config.yaml
norm: "rmsnorm"
rope_fraction: 0.5
attn_scale: 0.213
beta1: 0.9
Each number is 128 + 24 x the weight over its row's rms, rounded and kept within 0 to 255. Layers, rows and columns count from 0. Numbers have three digits each. The size before them is the row's rms in percent of the matrix's.

# gate: layer 8 MLP gate, 384x192, rms 0.133, rows 52-118, columns 0-63
# up: layer 8 MLP up, 384x192, rms 0.127, rows 52-118, columns 0-63
# down: layer 8 MLP down (transposed), 384x192, rms 0.117, rows 52-117, columns 0-63
gate52 094:105133143144189097131090163142131090125145154108154127144123159155095118133118139125158132165111109155088134142125140169114151078081108099092113185133127106154055115151137121110159156135126145
up52 097:134118097160138120150072115167149099120103149124116119138157177170105100095115176103102154176126121166118147141135140092161111138152121109093144120126150133152154104131115112129121109108078125
down52 098:204160100120111119153150136106134115101141116119142165096119110075151119160112141109092130128128112118130152135126133099126147115137149122131168105126150113093112156130112075159135131155118134
gate53 105:134153178140104109151126121124142084150136134140108158091117116126138102113104102111142132131156127077148133137146159090124130110161140095141126117123142097096116125117162117093124118152120141
up53 100:112158115105119136160069112064137109110128151127110166128142128140132122083127116115125105157122130123127133126135113141113087111104151154138145141100073126169132089126132154119176149127114142
down53 100:136096174096119128173172092093122157115090123124117132132100125142139115136115120123170179144134134118114131099112135152111120153084145174074131140088138099113158118143131126125151087149157095
gate54 102:134149144080127139109130086079155128130107119125160124067071108127081125142154170138118110122132130079128141135118108096124151120148119114079106102089100158113116114098127146144084101148126117
up54 102:165104092136084130084105114108152077133116112092142104091084145132118154115119136104114111124117137121112114112113131151092144130145126105123141138109126152154138132106151125140116141132119185
down54 100:168112138101099119114150142158118126117081149105142086123091182126128145097148115112088110158142125144109119127138133113139130118164095167119135141137105129118074117139103127131132115128054126
gate55 104:132142170111134134125127124133113093163122107120117149097162102158132120127117133109140116121131142140098132140095135148124094087132132126128150110108099091131124150111169143107114085122096115
up55 105:154117141143121108134121104095148153124122087138141101089159121094113114123075115131152172127140112127113182111121117102128089135125168105144147094154117130143125141132122121153075121085075131
down55 103:107102115119148142101182111140131161168132124096125124100111125109139144123112112110130112080078079111146082095076129127096111156143166142119142105145131142141131121117087153145127148155142131
gate56 091:184138155107089151132136116134143155106108112106122121140119174105134155151154156090140126131123115129147102127129104129118165135151160149093131082142121093160132184086110138100154138114146105
up56 093:121121138173115117136099142165135117132126117119099133115127124148137100132082101136115174130133121093111149118121071145127155135117118163128145140145159149137133069105147091123159122145090133
down56 097:150121123103126112118097101151109100114150133122151139108127088139130124121156082131104116129095132125140119132154084109111153176131129146078129176127139089078118151148114190095114151121149119
gate57 104:131125104125100136125079149153146137143119166127097104093109105139112149146103095142100151119119157139155132162118162136101131101123130123177192150092143133135077121113124125123171147106147123
up57 103:127112122151156108117153134142132177141135135186124112092113056151148110081079120105183173131136134097122098140100133105126118079146125172143130136093117132121117163106091103114122115133154085
down57 103:146161135168109129094164118117139185125163097125130080129099104097154094142105120124131143073164136101111137148154093067077155134134151157117134090143097109128122179141138141136154108123144153
gate58 104:125139118131120158108135118156090073105092108114123134087143094117150070116089157145157155120124153122093151124139103104104147104128112116135095148181143111114116139128110151136133154153158114
up58 101:071110128109162122133175081142079100127122127182156164129098143139159072140152145151123159125146089125103187133109152131137139125145147167121133090127138146144168123108137149096141100130098123
down58 100:145114152139121087148116144136166128086098130180153179102075106142149104144128157158088110094152118139150112125126143148135162083140151129151139098173155166118146127135150137160130124137115129
gate59 095:080152178137131110097126150124123134138170129111144087132161140082081115136122091102141142156156109099141136085118114137098128118141129162145157149101124153119139133127101147092119100095107154
up59 094:122059102131132114152147122117127082163113156141101123089099130147161110129177156172108136122106160145082146112095122129184123116112126112146140110086108091158135134106159119155146136157112138
down59 097:127103092114127116117134111129100110140143159129157113151110135103130142129122135189104139102098119139123138126132156104099124144111150111117138119097121065139131151145113122135131152116134071
gate60 090:105142159145125113152131142127079092095132118141151097154157174107122167131113146144118126135130109140085147086148155109142135156121142080088129139137074144138140136081111139141127125118093119
up60 093:161081062102143165132136163086112141167112153084151111117130059059113114135132105150127134100120134139129112143122134085147151157159131147177164127143117134135152119127104100090131138133131089
down60 095:144125147136127127142166137103124144128120118128115161122147128129127113127137110149157132121167144107151139160121153160111188123131127134191108159106123108141125104130113180153112122138154126
gate61 101:093124115105110142150083123148136151121125141170126088103103107159129146081126105113150115132108124171128110115157153102165132114117134117096133128133123121179119139129156119108134082107102101
up61 100:155106094136129148113122109131109118114153075104151111118132127160156146120150160097102161118086121085083152109135124127131097114170115160100113117089126124088160097153161100129144114119133123
down61 100:141123125169174133162080140083124123141153140127115123118156123109141181063162127090099143094120148137075094108136146170161119146132110133098122171110126158135117131134100145140124165096119161
gate62 101:122137134138117123109117118124119122087150123096105092154166127167125153133118143129124144121109157139136119105148112112098105132108141114094167147143133129124134126149149079137134138125065175
up62 103:154116163144141116095133138144129110091180133128110083161120107146132147121113156151113104110121174128124106133117160095170148163152113094159119122108140135155147140162148119128164100077131113
down62 101:090137142106154169141121138106145074123115124101124134156125112103129162130112139119091149124152156174149168134135115167147099130093134116135141134140169115110150107124134114163169112147132126
gate63 104:139112138092082165127090116146098136090152136136131103158127178162124109099152130124146129126117147167130116106120103127152094162085085091096140118115127106147141186122115122147176113113094106
up63 104:122142081131081148085085110104119115061140111153099121133147145149130108159124139123138102110143153118105096108136106121141142153128112121123111117146128134150131133113139114171131124154105136
down63 100:105120114148093105150133095182152112106149140126124150144162128169194136170133137122135140121158116160092110141107093116138110160130083121110159136102127093104111119108148129142132116127136155
gate64 094:128127113132100119115138096131134099124165152158143106140170141089119108090142145086124166145210118144130129156168110141151137153154127119103139127121130133156132124146183141145144135132109093
up64 102:130123108134124128136155106099148133134112064160139148122098101133149156102146102117136081176099130122136167093157129116159141170096167117140102119119150092118138170164094086160124158127117145
down64 109:132124131124116126131103153134133143130131141093112107149147153158120121145117126133133151111149146122126111119094123115152144120147107132118116140138154127120098109129114143106140108130116126
gate65 098:157121124170116169145093185153138155145140106122132100166106146157108107104085116107135158158127114138155134082146100162147136156140099095148114158138115129086127124142203129153138117119137193
up65 097:153125174156115109111133121165142106130148133151158117116090105175112139133134137075141133131105149106126131125130130136073128123152156127092110106132139115128143170156093091122090089136095123
down65 098:112111129116140085093131133097107162124107120069157140076155116149131132135163164149102115135157115130084117150149137103118135105170130178136184133143112121093102098121103164197151117104159120
gate66 098:080151112141113150136089143099128131173094157135156100116090106107119139121139107126156170112115089127127137177138131084108109111112137157121133122145079078129149144124120119123115120135124129
up66 100:120137095111077147150135129143140166145108133125111173094115096159123156104126100115159125126129166106124106155145171129107131125123141135144100129114166131118147136113123117130115151137142139
down66 100:111144092129112084165156205158107143099104083161116109128119153144104116094114155158168117113148151115125117080105089145120116113155160113095121131116129166071154108112143164121111133167094092
gate67 094:125142137104121150134153113124124095145122121139114108138082164133149100139125164121205120156118137119098129128107112119146118100149152128121121166172119140126154090141116125104140133125101114
up67 090:133115099119100122091131122101129129133132096139150138121132116148091135083159141142144099113143164123109114132129102096167113152141125118122145123150139183138149145084171144132137114102131109
down67 094:093126129094116138125113141117124162118142141149086111152161117178104131191126118145135146110117142150114160126112162137143073149163177132089134147107101136147126114131164130128111095110140130
gate68 103:120130109124152138144111155156084153092149111090111104118115125135131125124142136136152142128116123145092134086140117083149130141131123113084129165155111139082113114161127121115148159125100142
up68 101:102116114148119085094081126128147139117160095124142118175105127110138095130085087117113139105135110140139119105113167149134161135126112109131133110163142138130155132140167104165094121105117113
down68 101:106132113129127126127124138134121098117116152147154162134081136098121090171123169107107126105180123131133112107064171165130128139109123115137118110130115183142116123109097136158103126157108154
gate69 111:123128158130093057124156149165122208108142135159119131182121103186137103144144156126116107118125118118133134111106124134131154118149113129084121107122135111146150086106126098122106100165140083
up69 101:130151112123143144141128155130137109102135146179127095102088116116121162108144117151097129118097148116177167145170072165095108137094144106105107118143147149153090117161136099136169107157107172
down69 104:096110134153123122089167122112107157131095099158120143132116128144169107118116111142072121111127132147158149148154114094127150153130102119155135090118068126177155146118111126155130166069083164
gate70 105:129143088108129123154118094151128130121125153065119112127118116167115105157131145116095121094110160121125093101158151102087128125114126108113147134109126107108102115157172144115093118145113145
up70 103:102140142152128113127094140115159143109102123123095163134122097109155105138098126130126126091148177086106129144108102117126128145137139169128110162097148080157093141117132120103142115092142136
down70 102:123155120119114140075128107110187095142151097129163089133170135108111109090130123127105151082136141116136168164130126148153098141131170169128172140128180114082068155129109134080155094109148109
gate71 099:098113107127155125144159161080110139123137138124136119084146114115112107144125137142083146150070104153114151138145113109148139180154132135127138152144129147097145130153163132135153095128128144
up71 102:130145143152149128079123080100104138101116139116139122109084109153153108092107125156150136133125147097105163130126144105139118111169115104085126116124097158134135134105138141122083158129179142
down71 102:109132148141136145084161148118103147100118100118118114116131141149128133092138160155142133076133129119139122147135104149122166147176123112116131151120131125128149137109136137133148112103165043
gate72 101:098068126118133132128131144147093170098147160098124122105125120135124117159112127170144171108108081123132150153132123135113160133174107098145126081109173132130114131097158145112176140135146140
up72 100:168159107188133160129108103104143109145087158148102165145139089095161155115168109104153139129121129152125081121137140126155149100110150148160166147148143159110115119074097122132114118101111118
down72 103:162154088153154185104121118141116108139168150118146100117108128128116162069173122148142073135157151149166124171151108129138172102133126147173179116132157139122118109121130110155121146097142119
gate73 095:128130117086115096183122141123161126099119105112114077108088114083146163111108105102102157106124081132122170089117124103138088124133116113112099160146158116142120119140093126127096122119168155
up73 098:064129133101101129110119117078123155122134128136147109130140164064139127135129164134121133095102092100094096110151108153134119128088140123155161128123130182124119154091123133134125126129164137
down73 102:099153156131151108113137076086150129132100146156182101145099169142121128147130164130138121079120129130138121135129139158163154125105138128131170153119114146136142100117156119111121129141099081
gate74 090:100203114130163148174123144143139092128147096117119122100115127120122129146131139080140099135131124104162156104123133098132096072175144150120186126095130130163132124163123137158144148106121148
up74 092:139134164124120080150116138120116150087137132134154134101102127084155113145109143175095106108108165146106097071145107113140130118104108112078102104088138140129087125126131136128152116109155097
down74 095:132154129118144131102133093095122077109117130093124153105120101116120149104142148130106171137201146167121137108152115181101144112164152137110103141108133123133147135153177081136149134135115139
gate75 100:124112162118105161137133161118138117039177144141103121100091136108092106116126109136110109121114131160117151114138127123124130125117100078095090133112110119112142162112126129110156129122174164
up75 100:155121162127137168158102120145130110128149126160129138144104165101101127151112148104158113132150096142137097094109138137119163151108131135158087144102126127129103152124090122105122156129142141
down75 100:179105141139104133093117125124129111138141118114149165148130096146141133170169145126118129116136138126118083101120145139143131121107128121168132121098137108122098147102112145153149091161097124
gate76 091:084148169134118111119144131132127132103099157129159117083119117146111128133131140121106120137111140131144136139151089159126150119104123090126114148148123094136200173133118107119173132101135128
up76 087:055137134126148172116146083124139134140129103136122166088129112123105101114167105166142112134105094144142093111097128130108104154140123143110117095100156144152129151110113167123165111129133128
down76 089:154154099128134158130100144144163141107079096069104129159140120157097180112149116156119132118114122108111101117171113160180142121141138131133107133145126103153147125140124080134110123117125106
gate77 095:118079125136134148132137094131095182133129152146133143168115169118113126131098135095113133136150096140093103124127089112118129105143100198132135170118122126165206107102119132120089185125133111
up77 098:120160135075153141118141111137086187147107129158158091116138150133119079114102103120188118131126105096086151099160159164120087127150165175127157113121136147172146167114075120158126136121136108
down77 098:126129144104128089136138160129130122067105158118149106138130088112149108127108084124104137111104120085128145137115074131135143090168094139109113134148107086112121129123158131152137144136082104
gate78 096:135154163171105095126118178141099149139146133139114097102117136158145159125098145087143158163132118126180116132131103100072099141163124142112157194115127111118195116167103129136104094127138118
up78 095:174110136146110115152167118121140122103104138127079146148152145136110116115168172172114103118165147083112112097096120103121141115125129130123163097150158183140172106091132119123118134133113139
down78 093:114143128118155104150126129148114132134093079096126134129120136121151138141110130159102152163135099130209124170134121148116101081109133137138101168182087120128165079156123145135143128103174130
gate79 103:093092129133123149111091126170108163156142169115141121095152151137137091110100118172111090133141113136143158143103100157120145166140148121142114126124121161105132144095103142174149157136143136
up79 096:086154134145106149092121106134141129142095117128137152124152136141084118123118130196126132115175129166136143105103138121119138129158147143146111109147132139076108123111099124157124123130132120
down79 097:111079179170174067111115090131111103110149141156113148113161077127197103090148107089155119175124116115094159156153094157134137144149179144147142103168078126146124132133086138117102168153113140
gate80 107:135130135138086147177157130110162137097140185132150121104160158144170121106112157091130131118142125139112116119135168141094133097156130141131135151124114084104135168116116129133152128116121144
up80 108:126121113072147113143099122167124107128107143136090164110132110090134108101096173133103110152113086105132101169149108076124155146138141108135106107108149147120176084142086142138127106081134121
down80 108:137139125136143109105108114131122110114143182104112109123157095156126146155184156117114118115120132134111158100121143142089104105090195126117139176129104116135114130124111122079111096171146137
gate81 104:137143142108139144133137114120122121154106143151121151187126112104165105125079123145124117101141142089091107149122144131111152119159104147113128093116117112120143173173139118085127142126098110
up81 097:115133155125136112130143139138167144157136132128087143141120078105151096132170132154157120090115125102136110172125149124110149135113141069140171117115125151114147153142127105076091131123125112
down81 096:121144079153111131143154130155127126126142120101125118120135122172124156128147160113140135169132111158109167130131126128133090138125131120136120133139132133129114092159083131134124115161139123
gate82 091:118085144145131092126105140152095120134110143152147148138125116136143113101120106127147098106128118131128156149124095171130136120126132125132132153148158139120132133145087110139160171177121148
up82 092:133142104143149151148087071113144143112110122143104141134144158119146097131163126167084151120117125160083136147128163161123153118108165137137078146122106122143130123134118146154105120150153087
down82 093:103105144172155097106178151121132142112115094135118120135111106150173086114120096134117105119127120117143155117096118106148096167137092135136131116143135110085092107150133127137156108117122141
gate83 122:122098130132162116122118152127167171119101136181148117096107113134084118096149114132133115143172153112029136157180112088165155130119146106102103141134141100108079130111169111166151156125129138
up83 111:141188129134079118147143103153151116153094117094106155122131149118162144142106187154161114135117081160158107116109134156133145139079104149131137121120141126114166108142129132112097080125155125
down83 105:115098103125136117146116147124083136128133142161170113142114154137096126112169115125132111122152174128097133137149113067125112116134170127107102137153119119129075148122127125163185180145107153
gate84 094:138103150132119158096154135124134094120098179129170141137127121119106117119135122098124155148106096100125103133162125125136107098115161122165131143082139122106150133121108136153103140091156120
up84 097:148133105089120164147097139131117130100122144140148169146186151105164133076138154132096148129146107160108143132164115142172117119142119090142149092118099145054132131130117141118095118134122115
down84 101:136175098138156141104138139120125171150149102106117112085135124147099133099111103184108074147125159136137099091148154136118112128113120138086140143155148167119149129083110108160109113115134145
gate85 106:096125164132154134086101121176160159115100177118122095113126150098148154151141120103131119113142107149137138142170107126146135154095131110152135124130126116110137141140156095156145160139137124
up85 106:117126139132110117125143158130134130129117136123139143153129092097108155171124147155153148151180107096136189132143093144095128137116140111128130140131116164084111132139160148113104129123118114
down85 105:128142156137176182117118114113110108156132161149126112169097094121134140122149140140145085131169145141107158132103115124102102102123081124149084124159114139138119103109184111150130123116126076
gate86 102:157122090157116102103093095147140124147120147168150164167137105166118132085128131122129146141135120131147142119155165140108155120132137133136140108110133109119140158149145114135165117124136129
up86 102:094081103120151106139140124118110140172088136075091158133109168141196151141140124177124153135157129137128149123139111133151120120086156113136151127124108150139085119150142153140132146114096071
down86 100:136138156128109165147127146141106146094161120168119176123124110132147120119141136099172104124104130101107115124164120144094141115144120125136149141137148119183113142141139156134094159090095138
gate87 103:146107121164065105126101174130072138130099136097123119130144147108096099161129082128108152107126104095104127111122081126161106136110149133155120164129142146117150100181134120151134092116115113
up87 104:111088148145143128144108142094116158141092112117122133118135118099142133116131167156064098134106136141102128106124084132147129176134117112115146152101122116157122102143108156123120133158103118
down87 105:107128116161130110172098166149141149168154137130120137100130099133085126169137123093091137135106124118118149107086129136148115178103117115148089187156116117098074121142128117150112117108122148
gate88 098:109078134113110126105126102132153098109159135130111101155071121138139104089138097129140129119124140139116133152167134143154102144108119120097160106166107157137153157113092139092129149116118136
up88 100:140128128127145158122162108097087180188107110099155119132151161111103162155177178161112118142161125118095084079105094129126131121130148123154127125151134151115111148152125163136137117119111079
down88 097:116102156110118129136101145115137127086090147117088097156136145126167125142164152146123117131108132137135153159107149088154113133177148111112157151076102100166093119132140131146125130107118129
gate89 112:148180150114143185142152140183149156115183106157097138114125112133123125106146128093167093098123130141097099125125167098118108103139130176134157170155150150100110118119130154153196081107130114
up89 107:134163145127127101172118081160102156091159094112154134105127166167172095134118111134094089141161114121131116104111084147090117116143131164129089194145146152123091077121121110152131151126119131
down89 106:137143179131090134164114118121120134132135141123106133090125151118130084088151158111141130139126115129106085131120154111116113086148163159102136156179110087129136156133142162134189145120103113
gate90 095:150082161135091102121129096122132136145110128147125118114100126149167136094154093121090120139141112139118145103154105087141101151116141069154116098140142102142116166098186119143123092152074128
up90 098:141157099111127079152117086141107117120126097132161119159159128142132131116143094123123136128161082144113125162138117132112121123087101172159108110127120143155102105149162168112133099101161152
down90 098:129136134128139177114162111154121163107106144177116119129126118115140107128121074111099088121133124107175097145159109192134146128090110152116177145164165159108140153122096112129152087106148130
gate91 098:130091145128142186142112116104109136094096167164124104119120123109187119114098086100076147125094084133131131129119114130132115121126108130138133130129123107156117107114093122100146094150146129
up91 098:099171151163120127141161112142127076149114133146125094092115107127115099127146126145111117116145126092109138129136125167120098103118168075069142097169123133135100128133122130113170151127084144
down91 097:125136092105095130135115139098119142094134124159125110101160149169160148147096164122116136107141086095161160079098155152143100082124138132109072124162120157074100107098138126166127131146137145
gate92 107:092080140109178155112145086156116150113112114093132155123102126130155128090113125117135149131162148136105152070153126103129111149205133125130165128116134108133126132120138132108147146110142152
up92 104:138117107131124121126134123138164110118088093114083109109126094141114146158117093088093138158102130119110095123130115134124127095133104146103116141138143139111107119097147116109140123109145140
down92 104:130118167103125115130129092131151139139118168146117085149133186127147146142141162133138129154144116137160112125139117099082146152120143124088139139109127138156120103105154115073130134139123167
gate93 101:090109088136140140156138136105106104113060152153116130136134139131121120087107130136120101114078133112107113116160137136146161141195101121134143132138126134153123134154146130111159125130114162
up93 102:150128089133100156143101174139123092130104158111128133131144131161113097104150115162129097093084122131160161132115134105119108125124116117170109139102153138125126143115119132113122167139132100
down93 100:124159112113130137131161141093159114090131126158107139121123141166118116148148112163127083089141148102082121137124108099130090147103101154118071153123142139147154120108120130140096141127097123
gate94 101:172148072130076140125126117101159086119142128105122151109114097116121115159133165086165131134110173100112079110115138123114127067125138149151109132102109099115108140098117171143132105112153137
up94 104:138130146127140129066152083141136143130126136088125111120133128131120141130129125115183098115098128120160150151146129132120129093161122096088146109133115112111165142131131121141106136128137140
down94 107:097107152098156155126119146111129163120095134167171081135142104100176091161140124155128147135105080115109164149110126133098083121104111151127131104116171104132106104154131106107112155122119149
gate95 111:142102122115163089107094178107108123114146067116108097101160112144143137126099108125120113120087114157150140121120163115110135125129071134134167163109130171157123171142154143144131124107115147
up95 109:119116108144140129112112131112158070184123132133136160138186118127114158164128147111115109056136138153121092140118134140155148132128159136145144122142140147144105134096105092135122177106051117
down95 110:138128164167102119135096106140146099146124141109142131142131151160107118121144123113107103139116114165128112111178124126150129163149140156190163100092107110137149147125128111131127167132148146
gate96 099:116107119108143128148141106177104131097160140158124151145120111122151120117097125088139154134141091124163150159149113107129084123093145130161109130144148105157164087127119103110137129112150148
up96 096:129139112103149088155093095103167134152145160126083125120139125104138078118127129126147147156139175124100140106106163122147131113068144113099120125110173108128081156113141114122149131127135090
down96 098:141138123119135149134127134135105100138127136137153177137127147160138131119154152102092148157114175133124137137097076104123090117126115120213120159119150124129110119127128089112096117127098144
gate97 098:136143097119151152126122174141140115119159121106162114117152133136168164146159172160125124143106144101101122173107100128098123111136137117097135165134138183115155133138146109118117124117098097
up97 100:166127139127108092124101085111111157092127140147116140115149151167140117115131142065166163154090126091146146101104147144133138126163128107101159118149099130147117094131165150120143107125119147
down97 100:171137105147140144100124150115127130096095133157134140095117124111155132177144096126142088150120125131118108163100134102143086098142105135155153111110111121128130091106152097143101153120117100
gate98 095:099151140138120113144135138103124129115161137139127131116135089105092123127129136121151120159113146115131104147126130144080087133141138080139131204086116185181111144093095134120128109084141132
up98 097:100148093118090125154122138123135133126143147149123120070172121107183115113155134135079106141090141142135114109164112103130110104137127117117163141117197187102143098146077114124112098137103122
down98 099:146135130133106104153118126121148120079148175121117126110135132118118131128138115130173154176110127137122133102075126091125113173127108114127101123123143120123107144144104152142096094126163109
gate99 104:110133132145147151140110110127099137093093158122146141144133120158125201102144116140087120115099103164145093110171117083144090124111125154124096172125109101110148127145126108168127100136139122
up99 103:108150084125098147122109115150173112104123142166114156110100122147135132134112160156141127136120128141104140130100158066139156143113141113126090118168113142172111126088110106119145102119168112
down99 105:133120134134140107093138116124121133064113129149117092107151100124104152165179116152152170148118160121111083143167080114169122121134128147134123144132155106123124139156161073114107116116130159
gate100 097:143080125126129117133158126130093140134144148136120134144122147098123131146146130108136158133125113116116131095109152106173091144126136132110104136143110143158130133137084170109141122141129147
up100 102:128137106125120145140076165098176174144100134148141100104143124117103140116144139168115101118121117162113126112168105094176156140163130093118148152091155099145154157124129113135119081160109120
down100 100:123108136108137150124173096162116125098139136120149113105138140157123157117149127124134118170128127107108105073096106124144144105150144146089149124124096140187161127089140102113102119171118081
gate101 106:121143135139113157130094111135150150160165127150104125117157101145139113066108149144108147151131124114104175182149126166157152149176103104151113111062126135116153101166138133153124137127142149
up101 104:095122145139140143116075111153121135118155115136135118102125139155126116138101128156148156147143129144150116157095138119150110153139123109134156168130108165139150132107130146124118108106154123
down101 105:138154134167128152105122123122115113119142128141151156102130123134144121150161146071138119129131156130062161117147092121142146113092098094114164123100145157122163109143111149122129136153124147
gate102 092:147153119115108146131104090142121165134133157165112127084138185144104123156108113129136129101152110142154099185093131134154121110117113105118106126099115128114146117090141132116134169127112164
up102 092:135115105136180116095084163132136109140138126091160137164124097144117149086119123105159093134116135112120146132128084131108094122131121149129143128175150089175149122112148128170123133155122093
down102 091:136098142115146122139161164096134143130115099111114140149133098100110138128106093078135113158114143144168131091150134127112119138131116145141135122142198100131135128155185115124149098135146127
gate103 104:112130122170125130109123126165128121115148087121120108151152139167101133138116098092089096108150099143147164137101140123136126106107110128156103127110154106117133156096117135113075093143129129
up103 103:151148137101110142164089147124101122117147085103157116134137105156135165091110126086163101153138123159112153116137074105064098132147119131116134143125135144126121170090113148144135171105136078
down103 101:163156143152171097111140096122088123165118138120135132083147139117084131164129076137117127115135123101129138164100078084163152097141136129120153107125147169160139118144162136114127146113149131
gate104 100:075101123146146151123116170148162161125149140159130126155149133143165155157122145156131143135134126125135092133134135144118127154108139128112114133121130144125100171135155123134102174145099122
up104 101:163108131142095097151102127093108157120146097131164134200100143114141117116152171128104139124124102122145118122110121171170172134153102125168141090149165129148129132118109142157147118124161138
down104 099:128152162154103101160107137155150156115140160210084125128131127144130118150114122160132142105129129109118129146127070109141129158147155125179065136135134153158131110112128120105132122168109148
gate105 101:105108062124123176093112160132088131108144186177138124121125161098146147143122165126164120143118107130062163142112134107146087157102127133098135104113151144146144108111109122133136162125143117
up105 105:165134102104129134137099139182094100128122152138085110098107089151071117105090118134104109153133115149136148094114149161129098121094090143129124098146127148157105137133074142113118175114119110
down105 104:114113098133160130109135100082132125126095092127134136166107173107112125116119105125106130146111129138143123111135150101120097148079062112090122157152108117115147171135118115128063162137134162
gate106 098:127149170138111180142166157112109128089084118155117137111179070126132115170147120104089184119090154106102142102145116115099129145123133122118160131126132119133107108158106121140110135140134119
up106 099:149133101124113168132142138083073087102124127148135147113142093136164087151148168139094115096161157114095091130127139100087130190124116144147114169123106144168135088155096146130128142139152093
down106 098:138111125079138125160107084160097142138172110128115111134132145150140110135107129116127145153163106145114142172134110148128130131120126105179130105152106147138073142130142132147119140137143145
gate107 098:085168104133129112139080150137174099127132122187156118101107122149100114086128126131109118121090109151139175166149100115138104124124152096122130087104152112099109140104137126095146129106073133
up107 095:138118120122124124135128141135127138127162082119101176084118139100161092148106109125130120136108087147077162112137117156096112110141144141092113103096074103102150120130123121151109102107112188
down107 096:103145121119115149121127178110102124203137114137148111138154158137135115112160076098118123141109144116094151145108086121128150163157119090108126142111124192135175100163121104099148139109159173
gate108 092:137108105124148127133137158114143116113134112162128125136121088094133125090088115165112109129093128111115133174157137152127147184128118100085074173162144120098183143123081105159123122134159121
up108 096:145111113113137148136107132138134110127111102104120132141143118097140119152198109157123104088156137100063126155101146132097130151150115098147095113125118136162158109129116144141103108120135159
down108 097:147128144143170099144144131119122126106111129150127126093180116183140095126113126121162107093143128146127146166122151147114128153119133122177131129134116112124124141133106130133136123172112149
gate109 106:136130126112132159139095178178152113100121108124144096128126116130136128135097122137176129101136122127118138148085103144129138099138098159147138092124152110121127116131092145121117134127100118
up109 102:124126137113074125167143157121135157178129138123163149115127150147153135122097139125113126130134078142151133137134093107155110123143144131122132099116131090144139135156149152112144117134124118
down109 103:149121100103103145162129123181154159142160160092163133187132128147138158133101132131125144140093117119114110076151076116065186106168188157121170085133093137110148102126119131125120164107135163
gate110 094:153119143218105144147069122095128135167154118093128140165125152121151111123123107146088124167122092146118102117125125109105102134116133159122145160114133130125143144120123131152149155129104111
up110 099:132131121120118093110116135134129137110112107140133115106137190137109160146124131125080134113129105116110148161114105124146090094113129145104148171166092116118118133120106124157122113149153165
down110 099:119080097109143066125178131114088139109083098107161121146073091109117116132124146131147091117098114115149165181126101147117142142158127121146124139122149130097095138143159156106136122105127150
gate111 102:129156136155120123132161081107140140111146076091131136121119170149166138118131158100113128160097118173111092089147104155105146101123123159117138167122133121184130121099121163152157133173129149
up111 102:129097142165154096094114164084100122187108111125129138164123138123156138106136158148140137132129152114128115136136139081116091137113125087097149113148094074129135116165197157127152134098122143
down111 101:125125148132147084136139137135059199131103109167135124112176083128152094134118147104092147106129123100157127149156129100120129112131091143129157114119158158113151085174112096160131112106101106
gate112 098:112136135131105171110156130123099142116126151142111144131145099095089132146129086113111144121129144097113142113116118130133137112168151178081120170086117138123141081093130132157125119104194142
up112 098:084096144120163161130132093133132140119089124127112138167136169097118117101164139158111112111127096133135085124143126119138155106103156141106138077133137148100144142135157124104144132146090134
down112 097:142091087161158095121075121142150129157136073082128101140150115116187156133119152170117090084121118160132136115116162131117141158126160121161155104143133124141116159145093127116123144162120136
gate113 097:126150172129118119125117133146137124107097130149103103088116100160134112138127125152183134126138115136147124117158142115130115155151148144078120162112108141135149141112104090135145114155127079
up113 103:181126106106116131089116140112138144172095128133143112159130160148146127106117119122178145148164140135123124108126148141135116097102082114124120122164110102075112111113134131133113119147132110
down113 100:148132097136130119128129163099171149109135122063110080163135163130134139135125138151146160157153114169110090184135136143134121095159108105104146122136127099151105128143105140069107125173110118
gate114 102:136124136156090144104149118176136162107085140142100132109128142135093115152128115156112132151128151131142137135085147078179103146158089176159086111154102108137112109120128151132122140147135140
up114 102:136139132118136091152134097126150161119124104140104114118125113143142143100138126164088116168113094144095121105152162117132141105080122137196135154127146175161144118088124122129072088110141150
down114 102:133143122157150110126126149161086125122118133151131175125143135144151086094170098115092136193096170163140133083096147115127136128094124144204121129116123117193097171083144139132102145135136119
gate115 095:098124113163123137110143139157117136121129174177146094117135109143143131118115103142140151143092119100096117168080145132097135162124100107156122123085111128178094150117141125119122122112121143
up115 095:157145105105147114158177153135114156111129090140135115145150165119145111150130176152150156155165095160123161154149130123153090109111096124133133105123113145098078110134141138158119126139131171
down115 098:108109124141146140160154137178076115135114074084085151135154120149133157143102120166137118138123106125138160152116131155108102133139129146096132133151147087111135141129123107156069131153175135
gate116 107:137105166126126134097123108122138148090125146126151093158118111106119137132108150113139092151084132104170147099112132133133168085157090127148092093115125101111116109079168133120133106148149121
up116 102:152151109162106170102108125180138115140122115108133138121095135150121151103110093156109127128122142158138114128149135112153121135122129125098110108105152134142101101140106137155114098113109168
down116 101:127172147140125102148126137128138134113129112136148137129161137107173128136149149145142133107126148114122100124125125172100103077089189119111135101127114094104158105127121123172150144145136136
gate117 100:133151123148123145100110122134127119109115133115109114092150115151124086175121110096135114084150155153097105122113131149150153146092145150106113103128122104166159126119114126131140085138138144
up117 098:149108140126112126163115120135152135103137163144118089164114151145147125096136168128148112136143109121116110153145144116122111131150151090133116146136111116175119153133149140066126110113159097
down117 098:152163161127144178149135161118148155091143123109136109127123099142112140125140101119152171136105133118136157136105106125150119170141104092126117154096126126135128134135119085141136117123123121
gate118 107:137080127162128172147091121126097121121108119104120119129145113099170074123118169117120144111111131123130142150137115119143056147132166130144114130137146083160136143114128139104162140148135134
up118 107:147100172175150118112113135121148127132140151157137150145124079143113120137116174098152083158132141150133122123144174075140161135134123104097175120109151097114092127124158111106109095100126090